From a checkpoint of a small transformer trained on Wikipedia.
Size: 10 layers, 2 heads of 64 (1 for keys and values), MLP 256 SwiGLU, vocabulary 1960, 1.74M parameters.
Architecture: RMSNorm before each block, rotary positions, biases on query, key and value, tied embeddings, normalized queries and keys, attention and MLP in parallel.
Training: a variant of Muon for these matrices, 8844 steps.
Each number is 500 + 50 x the weight over its row's rms, rounded and kept within 0 to 999. Layers, rows and columns count from 0. Numbers have three digits each. The size before them is the row's rms in percent of the matrix's.

# layer 2 MLP gate, 256x128, rms 0.187, rows 0-191, columns 32-63
103:488525558529456420481535533558517522486570530462519517499583425534427552560509602551499481583515
092:576440466474591397495464467463530472392422486494501541548520449488514480524536498476451428474565
104:536401476471471411553472491483528532532520611486457567580563520457480489546583568535597451499486
091:512511505579575521486492476398410610467597471556499531449411508426450509375436586440483463497491
103:525545535380482493453421550499471576495481463454488519475491415504600623554451509466505584507535
101:496484526550440489465508516529526513460545487540443478559500570418466509458496488475505476617521
097:499484553505516441500504536445536505534401501533522545434516388521513518559546460495484572358433
102:545493521588523557563523416550478432399452470536507463439433502433493416467484509619471467524507
093:518539474566416512558533537494499526527509487531468434541518548426466496558422448422477470484589
101:481471430435542490438489540507589466459614536447502563588558466474511519534484494440394511465494
096:479650549509491518425462529475423427487485509524590393540540437544503527526521549531529512489498
107:415579509489577510510530480496479452441449654574494440526445437467483565524558463535489509502552
096:543511542515509519555522453523564465599485512597443485457523470452557517570441498561514495451513
097:577508497510591570440501491523472624537540447504523532486509583571447563529492489478539534514468
095:480445477458547534492589506534496470433544465558515498646436546584495572514456555486523523496470
099:552424486553515553426519499442528498480469547459576373643474500486438424512528462539504535498439
099:356531467409480488498507553540521504534569480502475545538566370487517480478534528466542555489512
095:461484517462554520564511452467502423483495465544504555488516485502460501452481518483470493480524
101:571431542545483493513378500581403546431506472452486561663498465535506439450495504540459581574551
103:585510518554433482506519454475568550431431509571455506333535527553517515438542568530463487544475
099:572524468527555492397595535408471543488541485447541476606513547524533422503522498495480454531509
102:447531492474537511501488459498546383514460539563542477537422460447487448496483382489492486563503
105:429532531538516547491517470567532538526521474499532441573500434517488472390444459530519592459669
098:445502555535404506460418488535440441434552436520567590488418433495428453527522457418542486546480
098:429486493476550454473535530393490553533496584554528461467581612527532574539468496553550416529475
108:595497554528388508453505555540552511521489509473601436503535521511494450552526625575520523496471
104:521349547617441449577572471496457493479399477480450555478541552482457503510532500473484580466528
117:431479539494526489544485437553497451366469546528456553435464518446547487520585479473533610471490
100:472538475427381504476489493463478536456480455382491590544424408456588491494566538480486478501517
100:511575493472537520474477504519491377397479482518448503584472476475429502483428385496470585578588
089:503540537549500602535610435552489476493488526512603490552595572573470555537517515456408542498512
094:494462522418447622469502533453467485510536500563528494502526480458446505530384487560523395538490
104:488472558507440546447433528511509552405563384553495501491561474492476542525397482487448490542482
089:429527605446471518552521503471536448499533577417531464470603465450508531499543486474476554469515
096:612545549501486505545484466439432478558521452511461477488467473566457477492448483420446554442629
101:505354553504410560529466413491466430467513430412411509492480494485491437492475422564556460510535
107:599485544530478500446551552544544549517542521557443509474475454380423449487531569503494440494393
099:473562514523480499466517507518494535565508351467485534439536528477542557487502480465406424456509
103:488485543484506558428453520546609527587526377576468484462582486514435567517550441520458559604486
089:523418464476478457454505642467541411496532557484481556514541411440506473546580520544522549497513
107:502590470448565546446477440530456503453580516545516460492493433516465529532441495506509403515528
089:502539503474543549622468575533544469432509576530535589506469519487432614500534525495515557534375
104:522559541429527515452562478530435502438507515491515538561563581466557483499528355532628496504486
096:506525431444568466555530397504541565492501502508537399484597415446431547424492478578431484476486
101:515490438533537522454475469518594491524527542587437441454612524506381567496575502506539446517520
097:431495540501495544477476509497533583457536486525440465541445507529635522538447523511408396507480
097:337575492547497515514514573449397503468542503555494431510394544546537586453501514526498565512492
096:603521537488582479436463501425585533515516436456557502543538455465536442555584469506566545642553
093:517524604471483483511428543530496482534512531495438472517495466488593531543482359570497576517578
113:443466496481532574478556545416576487409531500552514508522569461574472533450595472532482509588542
102:459526490577510497477460409603543601444473492500511512433565489498579573468485436521609532499526
104:445402566526522413597454489506576545512486562456500537449484437522492471440551461418521539520463
099:483424447472482497539528451593496490526439549472469458510542530417500513531490562493504470475497
115:512514578520504578533505393582553473544475563548496463483551404535524509520435521506494506458513
085:459534569388533508428489514525497546506348444419517441470579392447569534543490484574487584472482
095:510434613569503515455496584503489457446482470625471450518490503494552522398592465479560585477500
106:441498509497557479499482573515558537497495427462524533558553542516518491446569530498518508537507
095:512468599502469531493474461407447450500490550437461449506549552496471580455566555511497512511521
095:510425537449500497510488527491586468447542502491496451492480542512438467474596525491472488452423
101:449532521566587497551466489521560422538476442534462465577592497527471520489486474486536510538500
096:489613561537493525469577483457472459493514440503507458502546525592422541527567509460493504492557
100:509480453577584477400452468509551464448557451521392406463530432460428483521522507565425517571529
102:449516503542525598470415570466537464444572580532453473562554512447500492462494505476461520515471
105:465479500543493484468495522418581558474463479515577532503532498577481498497510533450663475463415
094:524537490406542453499456554490526522384425423498512496465502495457518531508471444466494458572544
092:476524535438471537534457482634425446585472467382418531564536477427596481449497529520535572589552
105:560496550492514583534495500450549576470455472456495461448472442468492550603531600430434500558391
094:584449511541523420508553529609433616523520523498500497462450504603473510534494556530486536529571
106:561454517575545534545545560524546609426521474502502546424504532506490521418472578515546506509537
104:406498535620543565492553486450487542532453472446512472560466517580498541522465521486479499482432
105:532448482556549477517484395420409442450580451539547574472466536419454457521537558629421536480471
107:489453433545496558480448469485479468477453503452496432503585578460512543502566499446478452572504
105:436420459456571509491483506433598405457439509558469439405448564465475523487517553518472531452390
095:522436499587475489476595541534507527477670533606587456467484576508599494478480538492477481475467
095:503482515482467536482505466455495505456511416494522408584465510382526564477579474579489444469497
106:488485502488645532486647516423548492520481407493605448468510560503525497564479548482603575606516
095:558557467452595557480489551594509497490518504465452428488491492526467511638461427551520504522417
091:527429492584580503547582528436564510527593521548552560524407493507580570479515489478555556499502
093:469527648474556425505458482521502439541483530528488535542546602512482432479544473510454530405544
093:529495538440454484367555455420507526511474518496489540513587451546551469482481464598492549485456
103:466510499553518496520481588549594397539415473487568457477511513476456555535510484415499505492530
113:560478517502499544436455536398470536485496554521431435526467544569490449548544569542361491606527
100:563459497505518543463514561569537520551501571608614526478499466421472514524483545483510476534420
093:514542485562563463469407509470569387498497487433507514583485464478588585365404469499474525562523
100:497427481407557473509513503488545426479475420460356425540495436392512494503608553510420408558466
091:552486482501531443442380504502445454528514489486515446527454495452482560527514499454641523403413
103:493515491532536506432550544452477471484459501431575550538447455529542515396595409492504482528558
103:510562429550570483437526557471549530492464531461557477549449521480566512508422433471414504522447
100:388472518417539481416445591524574527561507570449557493432487595529468571547537496502517469493444
092:493491502474523554515419537571540466508547407454553510512417560398454522498475521447436454479559
105:558497454569536562610472500377487406476541561567533532620579533541500481526450591491449460410504
100:518518563580523479448573467503438478475416599506564574447494502504567534543537506543467527487529
090:455532498553494491483515509540446417582490561478540569479442435447580420490497549473537547519514
095:455482554505474514542604575474455464417416476474451540507568521542589687501509411457501541554448
093:502429423550551457518523481531458454542458477551479461569517484403555452445534530444450579431459
097:523488461635446535398545513547440524436522469499517482502450586505432567499507563435497508541462
103:466485502465445533530397538588498475448473541483513440544447412490518500514484503466515479411461
098:520514538489471483476415390537485487506429492491589440510517503532529502617429397539480545526476
105:473504457570496572546510523493461379506525505520539413513488452545522518490476489481564417456474
098:462490529530473531561524453494432510523428520499414456547542504507517510498597552536607515490500
099:522504506453477485485427389562503476442510454588514461457516503475502573452532562532497582500432
089:479509578520526457434556525485501515518521597488529462399511441517503536513560453355456572468516
102:571458469539427461508538551513523471409458538399461484520432587559484517520502661437505526455451
099:513451545602498518432540488553565511555471544465435491628531417485623486459530552541496568563435
101:501521483500528452471485534542532511469520418524525440479606544504500646504516492517512472477541
100:569459416451487498480485540604505553422487331560548479498505482463495562503448510547486475607462
097:439471549496564579483521519554471531547423495485462445509503399584515535549536532444430456527555
096:506418493545408522529522509574531455563461563448483480420513421425574499468590497534507622557585
102:495496504435495559525410516435468529491586476481556542438520541474551531479504487477568550497451
094:502614521500515573440508486449470446415543613467543609487520481490587507517499571449590504454422
098:491437530497453483495560467401504426519479476459494528594537450553547568509577492456540522594547
090:390445489424433518538323567504550565556464447548453485564452516428507516534500487452437536500462
110:579455529569432389564397480474523540495575500502537559516486497521373542501468531531429567478462
090:604412492578488555479471468432474467457510453446575463447492477465496652432503517427401487542511
103:429476468550530550508477476506484531382518461412471521500438395533604523654527513435530516521532
097:504502474568463443572492484603476531535413546535484452485505531441511547501520534421510525629406
093:489524526428521499544447479460533490511498390505532583555485398419566455464561554497565499547471
101:455490518424429487505522510548488473477513482454427450528449539506546483483570469522514595459535
088:508549542418565622460508435526462461411566556469472526501552468526427490542502541500482518478453
105:475432592540516480481499530535523542479486497527350481513475559476525468428445534487543559460515
104:439555575386494508504440547483534462565449388591538459427574491432517471476544534489481464537542
096:457573506492565499487503507496547579534512468477455445508535599497602526568433556499417516525443
113:489436427492509465423507504527576490476609610454613525510512550532489454520497497504476557550535
102:469442483530448483452474542494450500486555524497482562507503485447445507425490580438489528501470
099:484378549471504479478515564559532438543452560474469430572560511454572607502504441500435507467535
095:481577536372443542467499491429576428566400530503572474477489465485566555467520519460491461456567
103:466543499623509516443583509545564451523496558510484409476559452451594528534489471496512576496508
098:541467423466523449533524574505589434491560518503573532525573467465509495464555588515482569436438
097:425556517491453458527454584524519476460515462484523487486527518480413510389503423538487592528468
103:443564487522435481497590485611553509464551447505390463541524542411523534540540473497505423583512
092:462572558552497412361396489415418518541414530590456510513488494432537575438500447430464468567452
104:490523402515582423510552473489433437471455566523473482470502414492422586513445423515509496451560
098:535545609475542522512545443570435447513460541468386510476549466524414477462562468479523548499495
104:465563520530445494549544534488535627403461522479505454546540503497527557404512450556539494590459
098:504445528588472600519511534388565511575595493547433484531509488501546527524513437458564471481427
111:548496456536499584441432476430550430488455556436477428531494530517544553471425522437552472486528
103:505509531497597534539597485597535461413553481511556498488492512484498492514471494444539598546523
108:508597469515590515519496456512448482450432511408478452448496486488477477545476516533550525487457
098:439522453461483479588516486500506449452498568416453449477501568482615522528472503520581516552430
104:446449456526459474477521463607574382469484577431463437449502464397472395489510456457502540497472
102:422480465570544424504539547497497530542523515439525425424546509533485594514579558576445479497440
088:524525527510491507552529503583531550450615542510478577586479533463489526484465529508483411425434
106:545504457463537495538472667529602470438541492565464511515494503478520613488491528513412475516464
099:533515496526458562431505499509481405396541471454521580451545500479512426554440514528491518533430
099:520406434433482619479455512505486494482590502455525403592480407466501464471433485482530478508518
087:519534513522541534492517473503498502550571421568506428570527531443488542451465495519432475562388
090:513515456477518440455492500433532533487532517483505589533535457539497442518531553522584426455496
109:510459443477504488507477488617467483501545431465549402491466518520570531558452485424539490546453
098:440457624496458457440485525463549467468548462496518524509556468541543510515489504404531535550483
099:461470502552583541450494499508453501417435458485553449528494465482515518496545468441473516519544
096:467479486551593501490574517489482534496516535468546559546499487480471557509454468489456557480544
108:517485452515582382435496469535508510460434514489500419484519563438488543548480503510485574534472
098:406557577496644471458564491552503496518523401497556457495478360523484525508456497477441590601407
097:476532526489493444517518454554596492414456438451546418419555488433532482519594502438502490629525
100:536436525444454522552404469525457491531404547534589462528567537379455532504509563537468536415448
097:463522493500511460490464408529398436520425548371434466513448540419505536484416598537566561485503
103:550483573418478449514503529458471543517511522426500506518449518453502512455535478604471571633548
099:433504462543526576472485513527524563478503465432514517462506534455511536454485496467659508440567
094:501570536479392498502544478468561521491599433525445450505574518518450547448571514555460473532432
124:531501452478551463574550553575444599565563499529537513519557508553520531482576613507512623528453
097:448526578579511541543544508467499459609552533584531511471520510516579486456550450503527433458417
106:408476512598611507438513541426533509534510516487551536544473554502546446524537496487570450455486
098:520578448443584508380457518423470497553543549454557488521548491535415550482507536506529501540524
098:504509480494599550480534462491522579423555598465527448511599486578498445573511478482476473566518
103:567475477480565570452496505448555577422443432461524410557535449523540613487605526517498519474523
088:422519505568544537420551416542464483415404506533582479471572588554483614463519475484478540564599
107:520481436447555489525439436477504510486465420455563458464499526487522519498466447529448484464500
097:447503501485600571558575483528564529536551531552586538516541496519520514623495505506487516645521
098:488548545430487569552444382517538537465481446512435529527665461500444518495532439452499561464533
092:513452535516524488493532537536446373465508514493532505462441334383527491445520463476541467462457
102:488489586503517507487584512569472507526522456515492544538558531484516557526508514526565543540495
092:413452511487542512476442542498525535538572565598461432551536536605512550527435519481521499519619
103:486408486588404445563553449547517400435529555512558544523568407546521523532479449523544512511527
113:457566549495509458544583497452521466477431447504572500504550451544492465495493560522404524498488
099:551542449488534557555422486436558464529599574516548464500547475527381505459550457568589554562486
106:422499568539573490502491473450540517495424494459457548496563435515476482463433496504520554460503
105:360469493528596504488525515512545508516521500468501483528598499469465566571505455573466429423589
098:414451515418595515553529440492466424490547478547475451414575500499361527546464490431501535539561
116:560511569490572573454470465515549483431619394553482588517506579363489589532495423491472566584506
097:481497516417467510625565481503501531519365527530545525470530497526527569570491504577483473436519
088:467496466544505477502394542605604505543424531351483476571515499466488527475534457489441567513531
100:516436564504598521459375539522530434540513467480529518483531451455491440468477522534577584523548
095:435452461487469423408449413486505543559488601524539525579594507492507553434529432493483463494540
091:549470488530611423532405426490522475459511514501564518555536477444389499483485530540463484538533
103:458423487453485451592567474554651478500449501519431565495505482557520536483572556392609521521533
103:520446423480553553478414458440542460561450486576435442490566459462547518422513481506494498535454
102:466497530496468565481524493451481519490486421449539500487436505486465429455509499474528554552656
098:505579477548460417538500581539447619572457416463488454426488527401522545497550499621562570494504
109:503463605548481384443532602508530515552476491552461563539522459469565455536478443375544427490496
099:460500584505479493416492546416551526481520556460580519548555457505538444522523569449486533486475
095:551408542523404523544518543445515452521578450559499557541466456515435580409448471489470525529542
098:484507512494447676479526521482490545514468443478560568562475576481446457550552519510523460566482